python train.py --num_hidden_layers=15 --hidden_size=384 --num_key_value_heads=6 --head_dim=64 --vocab_size=8192 --qk_norm=false --attn_scale=0.125 --bias="all" --init="normal" --init_std_down=0.00408 --optimizer="adamw" --learning_rate=0.00078 --beta1=0.9 --lr_head=0.00413
Each number is 200 + 20 x the weight over its row's rms, rounded and kept within 0 to 999. Layers, rows and columns count from 0. The size before them is the row's rms in percent of the matrix's.

# up: layer 6 MLP up, 1344x384, rms 0.0266, rows 1319-1343, columns 96-191
# down: layer 6 MLP down (transposed), 1344x384, rms 0.0238, rows 1319-1343, columns 96-191
up1319,140,218,163,204,219,164,197,212,156,177,191,190,188,215,187,156,183,195,166,214,208,189,210,199,211,182,192,203,202,228,216,195,226,203,217,184,196,214,153,199,171,185,184,177,205,165,223,206,195,207,213,169,240,192,221,193,189,199,207,227,203,168,209,160,195,189,201,175,208,214,199,203,155,217,218,195,197,199,195,194,207,154,191,222,202,142,162,196,201,176,193,234,186,190,222,221,201
down1319,160,192,205,214,194,152,220,212,187,181,211,172,213,231,178,177,176,198,189,207,186,191,189,234,143,219,208,238,211,193,182,190,188,199,209,197,184,202,223,178,215,171,177,229,252,220,205,184,258,198,163,193,187,185,200,196,234,183,237,195,211,197,199,273,203,210,206,203,174,189,225,191,212,197,151,187,172,194,199,195,173,185,215,218,233,187,257,182,201,189,187,237,214,200,181,207,237
up1320,034,195,159,199,255,182,181,224,213,190,178,200,179,197,195,183,181,228,238,229,207,183,190,209,190,229,186,197,169,200,197,187,203,193,226,200,203,164,167,209,207,166,196,205,203,149,185,239,189,215,213,181,230,198,213,214,204,216,230,215,229,200,200,169,180,168,194,187,225,234,215,201,172,250,217,191,227,166,206,221,208,184,217,219,187,172,206,198,195,171,237,192,171,196,201,202,192
down1320,032,199,216,199,176,224,202,202,217,199,198,172,187,206,219,181,211,187,216,223,211,203,188,219,208,206,199,233,205,211,166,207,207,192,166,187,198,215,155,203,183,202,197,197,178,186,189,191,174,218,200,230,207,216,196,185,198,203,206,206,199,232,217,208,207,208,193,199,171,170,239,216,228,188,191,211,169,199,217,212,229,222,233,196,174,211,207,205,209,212,206,187,174,180,200,209,179
up1321,096,221,171,186,212,176,202,198,205,203,180,196,164,211,185,206,212,217,175,195,196,244,213,218,205,207,212,208,201,218,233,186,190,194,207,194,247,202,216,215,155,203,195,233,228,199,179,219,172,183,185,186,194,247,225,203,193,223,177,214,176,190,176,208,209,188,213,192,205,228,210,188,179,211,198,211,182,184,209,185,216,179,196,176,163,210,235,176,203,200,245,196,191,200,212,227,200
down1321,079,207,189,229,215,206,200,176,179,216,180,189,180,192,186,147,196,219,198,188,188,246,188,220,220,167,206,203,189,200,207,224,220,175,191,197,231,223,203,191,205,192,189,202,186,227,209,219,164,220,199,181,187,198,188,206,190,240,231,206,220,202,184,190,194,178,218,215,213,216,213,178,207,206,184,222,170,185,204,188,243,213,168,191,171,196,224,208,235,204,238,212,209,208,199,203,191
up1322,116,234,194,197,179,215,184,237,200,196,197,201,228,207,224,200,194,213,187,173,169,204,185,173,201,224,166,213,200,209,190,196,192,204,201,184,208,205,168,209,178,216,219,167,197,187,157,198,187,200,199,179,243,185,225,226,217,201,185,213,167,219,233,197,186,182,221,221,245,199,268,235,206,256,213,201,238,213,224,200,235,205,193,173,222,201,227,204,213,187,216,213,171,232,224,215,192
down1322,113,189,219,190,203,222,208,192,192,192,171,224,195,187,184,196,167,203,210,201,196,227,197,184,181,224,241,218,205,140,142,226,231,196,224,207,218,194,172,196,199,201,177,194,182,207,229,165,205,176,227,242,204,150,206,206,232,214,193,208,178,207,152,156,180,206,199,219,223,186,192,228,202,189,209,233,189,166,209,195,189,201,222,216,222,188,167,200,194,190,166,202,184,213,196,199,203
up1323,027,202,176,168,230,188,190,216,183,189,162,221,197,210,166,187,205,231,193,211,216,197,183,177,185,228,186,172,202,197,172,208,204,189,228,210,203,193,164,221,200,184,239,199,216,184,182,222,203,237,210,174,222,200,232,224,196,191,217,208,166,188,208,205,208,211,248,201,185,206,190,221,183,226,181,183,227,208,223,205,233,161,181,201,167,205,191,172,193,188,195,206,163,193,202,228,168
down1323,021,198,211,197,210,196,208,200,207,237,201,157,182,178,207,170,193,183,214,198,240,189,179,232,193,199,178,210,218,181,193,202,201,209,182,222,209,193,194,204,219,209,159,206,184,186,224,199,181,169,202,188,219,229,168,233,189,185,175,203,188,197,194,192,202,214,186,180,192,189,211,192,228,215,201,219,196,204,206,227,215,182,219,175,186,202,216,177,238,177,188,178,157,180,194,257,226
up1324,020,188,199,182,226,190,187,195,207,206,192,206,200,214,162,207,215,230,217,227,200,183,189,185,180,213,234,173,181,218,196,173,193,171,201,194,217,221,188,205,181,179,233,204,179,181,188,223,218,263,208,195,202,199,240,188,209,231,227,209,210,192,218,182,212,205,196,169,182,230,201,245,185,253,192,195,193,197,219,215,229,182,200,230,198,205,176,221,207,211,214,174,177,177,229,214,228
down1324,018,216,195,168,218,203,186,199,212,204,188,185,195,222,166,232,200,233,195,164,180,212,248,186,223,201,173,158,228,196,217,183,170,232,188,240,197,186,166,183,200,210,221,186,166,221,146,184,240,197,212,189,232,207,175,178,198,183,200,187,208,217,164,165,208,202,172,195,226,190,225,233,203,204,207,207,199,213,203,184,242,202,210,178,220,207,191,191,208,174,201,211,220,199,194,192,181
up1325,030,206,197,206,233,182,191,227,188,175,173,185,198,215,184,200,199,201,201,189,210,221,207,213,210,229,173,209,170,217,181,189,200,203,217,188,188,197,189,223,176,173,205,185,192,162,213,217,199,203,198,180,189,205,228,238,169,208,212,204,202,230,195,189,202,187,218,201,194,225,201,224,199,232,192,195,186,221,234,216,226,184,193,219,192,209,175,192,184,188,208,193,183,222,197,240,207
down1325,028,188,200,205,201,210,203,220,210,203,222,208,233,191,152,201,188,154,209,175,168,205,251,200,194,228,227,203,218,229,218,183,199,208,214,222,192,227,227,171,198,229,224,216,183,209,224,188,204,216,187,217,174,220,216,220,220,199,165,208,201,202,164,202,198,203,212,248,211,169,229,175,217,236,195,234,188,161,213,211,179,198,184,222,216,179,214,206,189,231,191,195,220,219,205,202,230
up1326,114,176,195,204,192,184,155,223,235,204,201,208,192,207,178,164,214,195,175,203,192,232,186,176,231,204,181,200,191,206,215,209,205,197,198,215,164,208,164,200,160,194,215,197,179,201,216,217,179,193,202,185,210,148,204,207,182,222,198,203,159,178,215,201,212,214,200,173,181,194,186,227,194,222,200,185,205,191,163,238,238,131,197,185,192,218,193,223,187,222,219,216,173,201,240,192,210
down1326,114,196,202,191,211,189,209,189,210,243,186,177,184,224,216,212,167,227,203,217,220,226,197,224,222,199,181,179,200,183,194,185,234,194,213,183,199,213,216,200,165,214,226,193,203,217,220,194,224,196,189,215,203,203,231,206,197,245,207,202,203,185,185,197,157,227,224,173,189,195,207,209,216,200,190,195,192,218,218,202,194,211,205,160,186,198,220,214,211,221,187,185,227,175,173,203,205
up1327,022,177,181,201,225,210,202,229,215,193,175,164,207,192,177,182,190,213,210,232,206,203,200,213,203,216,190,182,194,187,165,213,188,175,235,206,199,219,179,191,188,175,179,195,159,189,172,221,197,214,197,190,199,213,231,204,190,200,229,211,173,204,175,188,201,173,192,226,224,226,204,244,184,214,174,182,213,234,204,205,247,178,180,215,188,193,163,213,203,172,195,181,161,233,207,223,237
down1327,017,188,190,179,206,178,200,206,190,201,210,163,183,177,214,230,202,207,213,164,206,199,227,169,222,220,184,226,204,180,205,220,231,206,183,222,185,176,202,187,201,177,200,222,198,194,197,233,202,214,215,193,185,202,224,209,210,219,199,193,172,178,212,235,143,250,181,195,178,219,198,187,202,206,189,195,169,204,228,168,218,188,221,201,235,188,184,179,202,213,203,227,213,185,189,201,223
up1328,021,191,170,218,244,195,171,184,221,194,146,197,207,225,178,189,185,223,213,187,205,188,156,229,170,196,212,166,175,224,186,183,207,205,193,202,201,194,199,200,207,194,210,201,187,187,175,234,213,209,223,198,208,201,218,212,202,227,222,198,213,209,213,198,198,205,214,166,203,188,205,240,206,258,201,219,215,223,237,228,228,208,201,241,210,174,195,188,194,180,212,170,186,218,221,206,207
down1328,018,241,225,203,210,165,237,222,241,191,227,241,161,199,222,193,214,221,177,178,211,172,233,185,217,193,181,169,214,218,211,216,198,222,190,222,192,179,210,212,204,188,221,180,231,215,193,212,191,204,226,191,190,221,207,200,182,194,202,215,248,199,222,197,189,205,180,168,231,192,221,206,189,248,213,231,225,198,194,234,226,221,194,217,175,205,174,223,201,220,185,211,224,203,249,182,191
up1329,093,185,205,209,237,184,186,191,188,200,162,209,218,193,211,200,192,215,193,222,204,212,201,177,194,213,198,198,198,230,185,178,224,200,207,198,176,176,189,186,196,163,221,194,208,207,228,250,201,214,196,191,212,246,206,205,162,208,200,220,166,211,206,196,185,197,186,179,212,204,177,221,159,212,188,219,168,216,171,203,179,195,203,194,174,180,203,184,195,200,196,215,163,197,237,167,193
down1329,079,203,175,155,217,176,189,206,215,171,249,179,214,184,230,198,192,214,203,219,209,214,178,191,193,189,196,164,202,210,230,216,182,186,192,214,198,200,235,188,199,204,232,213,174,191,214,200,214,182,196,196,207,190,230,165,211,187,224,174,225,175,217,196,174,231,214,161,168,193,212,176,196,222,190,204,209,179,182,200,191,200,202,202,217,153,172,204,233,204,212,222,207,186,191,216,196
up1330,021,197,164,186,217,152,184,208,190,206,163,175,187,222,169,192,195,155,190,212,187,214,177,224,228,249,207,197,194,214,173,205,202,218,225,208,201,186,200,190,189,218,227,188,201,177,193,191,199,223,217,169,219,213,223,224,163,190,197,230,206,194,232,189,185,186,184,174,224,179,233,264,195,248,186,188,200,206,218,222,214,212,168,237,198,211,209,186,217,181,193,195,177,194,212,200,215
down1330,017,237,240,169,161,236,202,217,202,182,182,223,232,166,170,199,213,201,202,218,185,208,209,195,249,180,233,177,191,224,178,222,219,189,208,219,216,177,205,246,167,193,180,218,203,220,171,235,185,207,201,203,199,221,212,204,226,197,178,188,214,204,205,232,216,163,181,190,188,229,200,198,182,214,214,198,206,179,212,218,184,227,183,197,217,208,195,235,177,224,216,172,208,245,193,199,225
up1331,027,173,166,186,213,204,215,193,184,204,212,216,209,202,209,179,194,219,203,203,189,198,205,213,208,199,204,170,188,206,191,204,186,185,219,191,189,204,166,216,223,192,217,215,198,157,188,189,198,187,215,150,226,165,218,223,171,195,213,197,218,198,206,170,195,230,221,186,221,211,223,253,196,256,197,176,213,189,192,197,227,169,170,203,217,214,203,155,198,199,188,178,141,188,191,211,220
down1331,025,186,207,188,213,195,213,171,183,176,189,191,198,238,167,209,169,219,234,214,217,167,190,194,183,171,221,196,214,196,199,192,220,190,224,183,191,227,202,166,209,192,215,207,180,204,247,242,178,194,224,182,178,227,182,203,193,189,189,211,222,219,194,235,186,206,199,216,184,213,199,195,208,184,210,218,165,181,205,165,187,207,238,192,185,229,208,224,234,180,180,162,227,179,232,200,201
up1332,031,206,191,189,248,192,182,223,212,175,197,241,174,222,203,206,203,218,216,216,196,223,183,194,177,212,163,189,182,235,181,198,185,177,203,182,216,211,203,211,189,166,193,189,175,174,195,230,203,240,215,173,201,194,251,216,203,212,241,207,209,194,207,228,190,245,211,186,200,227,216,210,213,248,166,176,187,215,201,202,209,188,173,229,199,179,207,204,235,235,187,163,162,175,231,228,216
down1332,028,198,196,202,221,211,199,195,200,199,180,211,161,156,144,226,183,188,205,193,213,170,205,226,239,223,196,163,179,207,198,217,161,173,215,208,210,202,213,227,192,176,228,227,166,222,191,197,197,171,181,204,203,216,234,191,223,229,209,213,182,215,203,214,224,195,184,236,195,247,226,186,193,224,168,197,205,183,241,207,183,220,215,187,184,207,207,213,208,226,173,206,225,215,179,204,195
up1333,122,196,206,203,193,172,202,256,211,191,172,195,190,201,202,210,186,217,212,179,195,217,171,235,206,180,179,167,200,197,202,177,190,192,203,199,148,194,238,215,186,174,250,191,187,199,186,203,222,203,177,192,218,186,209,233,193,221,232,202,187,210,203,195,185,243,199,152,195,200,228,207,196,211,186,201,176,224,221,217,232,211,200,218,203,205,198,215,196,189,200,217,212,175,188,225,220
down1333,127,211,213,195,212,220,206,201,179,201,241,175,173,212,172,195,216,204,197,203,214,148,225,224,207,214,227,216,183,166,197,229,200,224,190,211,192,177,222,196,234,210,162,220,224,212,192,211,202,230,165,222,113,193,219,198,203,211,201,194,175,197,206,199,173,216,192,183,170,182,217,181,219,192,195,188,219,186,193,181,182,188,198,210,204,234,193,177,195,176,192,191,225,219,194,202,241
up1334,128,238,187,186,254,196,161,193,184,211,198,199,196,233,197,208,173,240,188,185,187,230,198,231,193,195,172,201,176,183,161,246,236,197,210,201,199,180,215,208,201,190,197,177,189,140,186,223,215,230,261,188,222,216,206,236,200,189,231,211,197,230,193,198,192,201,219,191,217,224,232,226,188,202,218,206,192,197,210,225,193,161,201,173,189,171,185,203,182,214,234,239,206,209,177,219,193
down1334,143,193,183,194,187,222,142,155,214,210,206,215,236,167,164,197,157,177,211,177,190,212,176,204,215,174,195,205,194,181,190,212,184,212,227,205,203,235,183,240,190,200,196,200,178,194,226,201,178,159,205,200,188,175,209,185,196,170,162,214,211,192,226,199,191,222,223,219,202,216,197,187,211,203,214,193,230,208,206,198,200,215,188,196,239,211,172,256,173,186,186,214,227,229,213,236,212
up1335,045,221,181,191,217,173,182,222,217,176,190,196,191,224,169,201,198,186,194,218,199,190,197,214,169,230,183,157,206,197,191,198,215,200,234,196,204,208,190,254,193,181,191,184,182,158,176,224,222,193,208,178,203,187,241,216,188,203,235,192,197,214,203,187,211,188,232,178,196,215,216,223,170,230,209,177,200,184,211,219,234,175,209,206,200,190,184,173,202,178,164,191,193,188,190,215,222
down1335,038,197,192,180,197,209,209,224,231,215,180,202,239,205,179,206,207,196,228,203,207,197,207,211,204,211,201,205,209,197,173,204,186,190,203,195,194,232,199,187,211,216,199,195,163,223,238,169,196,192,188,229,198,210,206,177,214,209,215,187,192,203,182,206,162,198,170,184,188,176,180,207,243,212,226,193,198,200,206,227,171,220,186,187,191,220,198,194,236,233,189,184,196,202,232,215,235
up1336,116,198,176,198,203,184,213,217,192,207,199,199,200,188,180,210,221,241,207,193,162,202,221,213,164,222,142,170,205,202,190,210,207,196,211,197,222,187,175,212,171,216,202,211,210,157,169,241,228,216,201,199,206,190,210,199,183,252,223,211,135,173,177,222,218,197,175,201,204,243,179,206,159,197,209,194,211,161,194,161,174,222,192,178,180,251,195,203,184,206,208,196,193,211,195,190,190
down1336,123,210,217,206,201,194,165,194,192,190,211,192,216,208,199,193,203,208,194,231,185,212,198,228,159,237,213,169,179,193,168,169,188,183,174,200,187,197,182,192,230,168,213,228,211,201,159,219,196,176,216,194,217,237,195,211,192,203,196,159,201,221,161,184,224,169,191,211,179,207,182,195,199,209,201,205,208,206,194,233,214,238,215,227,183,205,211,244,236,186,203,191,220,190,230,181,213
up1337,090,183,194,205,194,214,180,181,184,190,193,199,167,184,201,177,182,242,216,202,181,193,234,212,174,193,207,201,205,196,189,204,250,199,192,210,200,195,176,189,206,195,206,209,214,190,221,245,199,240,186,191,180,171,205,194,208,216,227,214,204,225,207,187,199,197,217,216,217,217,180,209,206,220,214,198,175,179,222,222,227,199,205,204,221,182,211,192,174,211,172,230,151,192,197,192,183
down1337,075,192,227,179,214,201,216,226,218,192,223,209,229,213,212,217,197,177,194,186,227,211,179,192,201,181,180,193,195,165,177,219,184,213,209,204,192,182,220,256,203,224,209,196,183,202,207,161,174,165,233,182,188,187,210,235,186,197,189,200,184,219,218,238,171,199,220,187,206,193,239,218,161,199,204,212,204,191,164,226,165,231,192,202,177,166,191,194,202,175,213,196,249,204,148,227,215
up1338,144,178,193,183,207,191,198,188,215,182,181,195,192,219,194,153,213,204,203,210,169,234,197,242,205,233,191,165,195,226,184,185,200,197,232,207,201,207,205,201,191,186,218,202,149,204,187,244,184,204,182,206,219,189,207,211,208,209,207,215,213,182,189,207,167,224,230,171,214,219,191,211,233,206,206,168,229,215,180,221,218,197,190,232,194,205,229,181,178,168,195,216,188,207,198,209,187
down1338,150,190,209,187,196,207,195,207,166,190,233,185,197,212,177,157,224,196,217,228,192,217,171,213,201,204,222,193,220,212,206,195,202,194,185,218,181,181,228,196,217,227,174,203,205,227,213,190,200,183,199,179,190,197,201,199,193,206,207,217,257,178,228,217,185,217,185,213,218,214,191,182,217,172,191,220,180,198,239,193,189,224,164,227,193,248,244,140,201,202,194,203,224,219,177,195,210
up1339,027,175,167,208,207,179,176,209,228,189,173,185,170,214,166,193,193,179,242,196,245,186,191,182,203,210,179,192,199,225,192,214,225,201,189,194,194,203,179,214,177,181,198,205,190,163,167,209,221,220,196,206,176,226,218,226,190,200,239,188,170,192,188,181,193,175,204,176,201,207,211,217,184,232,191,200,203,194,190,221,228,204,177,206,185,220,194,199,180,167,163,181,193,203,207,216,249
down1339,027,194,161,198,189,191,215,235,227,184,223,166,194,185,232,230,184,153,188,249,198,154,165,203,219,218,180,225,205,176,178,160,173,219,194,187,181,225,183,209,209,174,176,209,183,172,211,184,184,187,229,223,170,205,188,164,178,196,201,201,227,167,167,209,195,209,189,189,180,180,203,181,232,215,205,212,211,175,215,205,239,218,200,190,197,211,214,214,207,180,185,221,218,226,249,212,195
up1340,020,206,179,178,240,186,186,209,193,204,179,218,204,245,162,207,197,203,217,201,193,201,210,182,182,196,188,181,191,192,183,188,207,199,208,198,200,211,178,224,189,186,214,157,169,171,191,207,215,229,214,194,207,196,255,229,217,187,244,213,190,190,228,209,212,235,208,187,202,232,228,220,214,233,204,180,175,203,201,196,231,192,184,226,173,216,211,157,200,208,209,185,164,185,209,213,208
down1340,016,214,224,204,206,225,179,187,196,199,185,204,185,213,187,208,196,193,218,205,253,219,212,210,196,232,228,186,207,195,219,179,178,169,238,182,208,232,197,180,216,160,236,245,212,186,207,208,178,187,212,190,206,199,213,231,209,221,206,199,226,180,199,192,220,213,161,202,220,219,184,183,205,203,175,191,164,198,227,212,210,166,181,204,213,200,171,212,197,204,222,225,153,208,182,193,200
up1341,116,172,194,221,215,181,209,206,163,193,211,210,180,214,212,243,200,192,200,175,200,221,185,210,199,212,207,198,196,192,173,144,223,202,202,197,207,194,194,219,191,204,230,185,202,203,179,202,233,193,163,174,229,180,228,205,184,224,194,205,180,200,180,207,188,165,170,190,292,212,193,195,199,202,216,218,176,219,232,233,211,197,205,176,216,235,216,194,252,166,197,177,218,193,247,243,240
down1341,122,177,214,202,203,179,185,210,213,228,214,171,222,229,179,213,212,203,171,237,202,232,181,189,192,190,196,215,185,185,180,175,208,201,210,163,225,207,196,198,204,248,213,197,190,178,216,197,226,171,218,215,209,189,243,218,180,220,177,232,218,221,191,157,232,206,207,222,219,192,208,213,194,223,221,228,221,188,229,214,195,225,201,195,226,168,203,213,206,171,200,184,176,252,168,186,203
up1342,124,203,201,181,212,185,219,216,181,158,187,202,215,203,217,194,179,188,188,185,211,197,178,215,185,205,221,233,199,179,170,172,179,192,213,207,198,197,167,219,193,223,210,186,200,195,172,201,213,193,222,205,180,195,225,193,216,216,192,200,202,166,158,189,191,161,225,207,227,208,208,226,174,244,196,181,208,216,203,199,179,171,203,198,180,225,207,208,149,162,177,195,184,193,201,214,206
down1342,131,180,194,218,250,187,192,183,222,186,192,190,188,224,179,184,195,173,243,208,198,197,223,182,184,200,186,216,207,184,194,212,248,191,189,187,195,233,207,197,205,215,206,203,195,177,213,188,186,219,200,226,191,224,180,178,211,220,195,187,169,164,219,184,200,218,169,229,209,201,182,171,207,215,211,212,241,190,186,199,211,219,197,201,240,188,198,227,244,202,215,215,246,220,182,153,236
up1343,106,178,184,197,224,188,217,194,222,221,165,206,229,216,201,204,208,213,237,172,214,190,187,211,153,214,180,197,191,179,210,184,172,199,201,189,186,181,167,212,182,241,204,203,158,168,164,190,190,217,203,203,144,250,235,175,194,222,217,195,227,187,224,238,209,215,206,187,197,189,210,197,205,198,196,221,192,223,211,179,195,238,203,202,205,222,207,211,230,190,198,192,169,228,219,217,206
down1343,100,193,184,226,203,231,189,203,182,219,244,223,214,174,231,205,194,200,231,207,186,195,199,221,202,203,186,201,182,177,158,161,182,190,218,234,217,224,199,181,195,192,191,186,176,185,204,200,214,214,227,225,180,161,194,178,193,203,203,192,170,165,249,206,218,199,200,208,196,164,201,213,258,212,219,187,181,199,207,194,206,217,211,227,156,227,188,233,199,211,222,207,236,183,219,187,205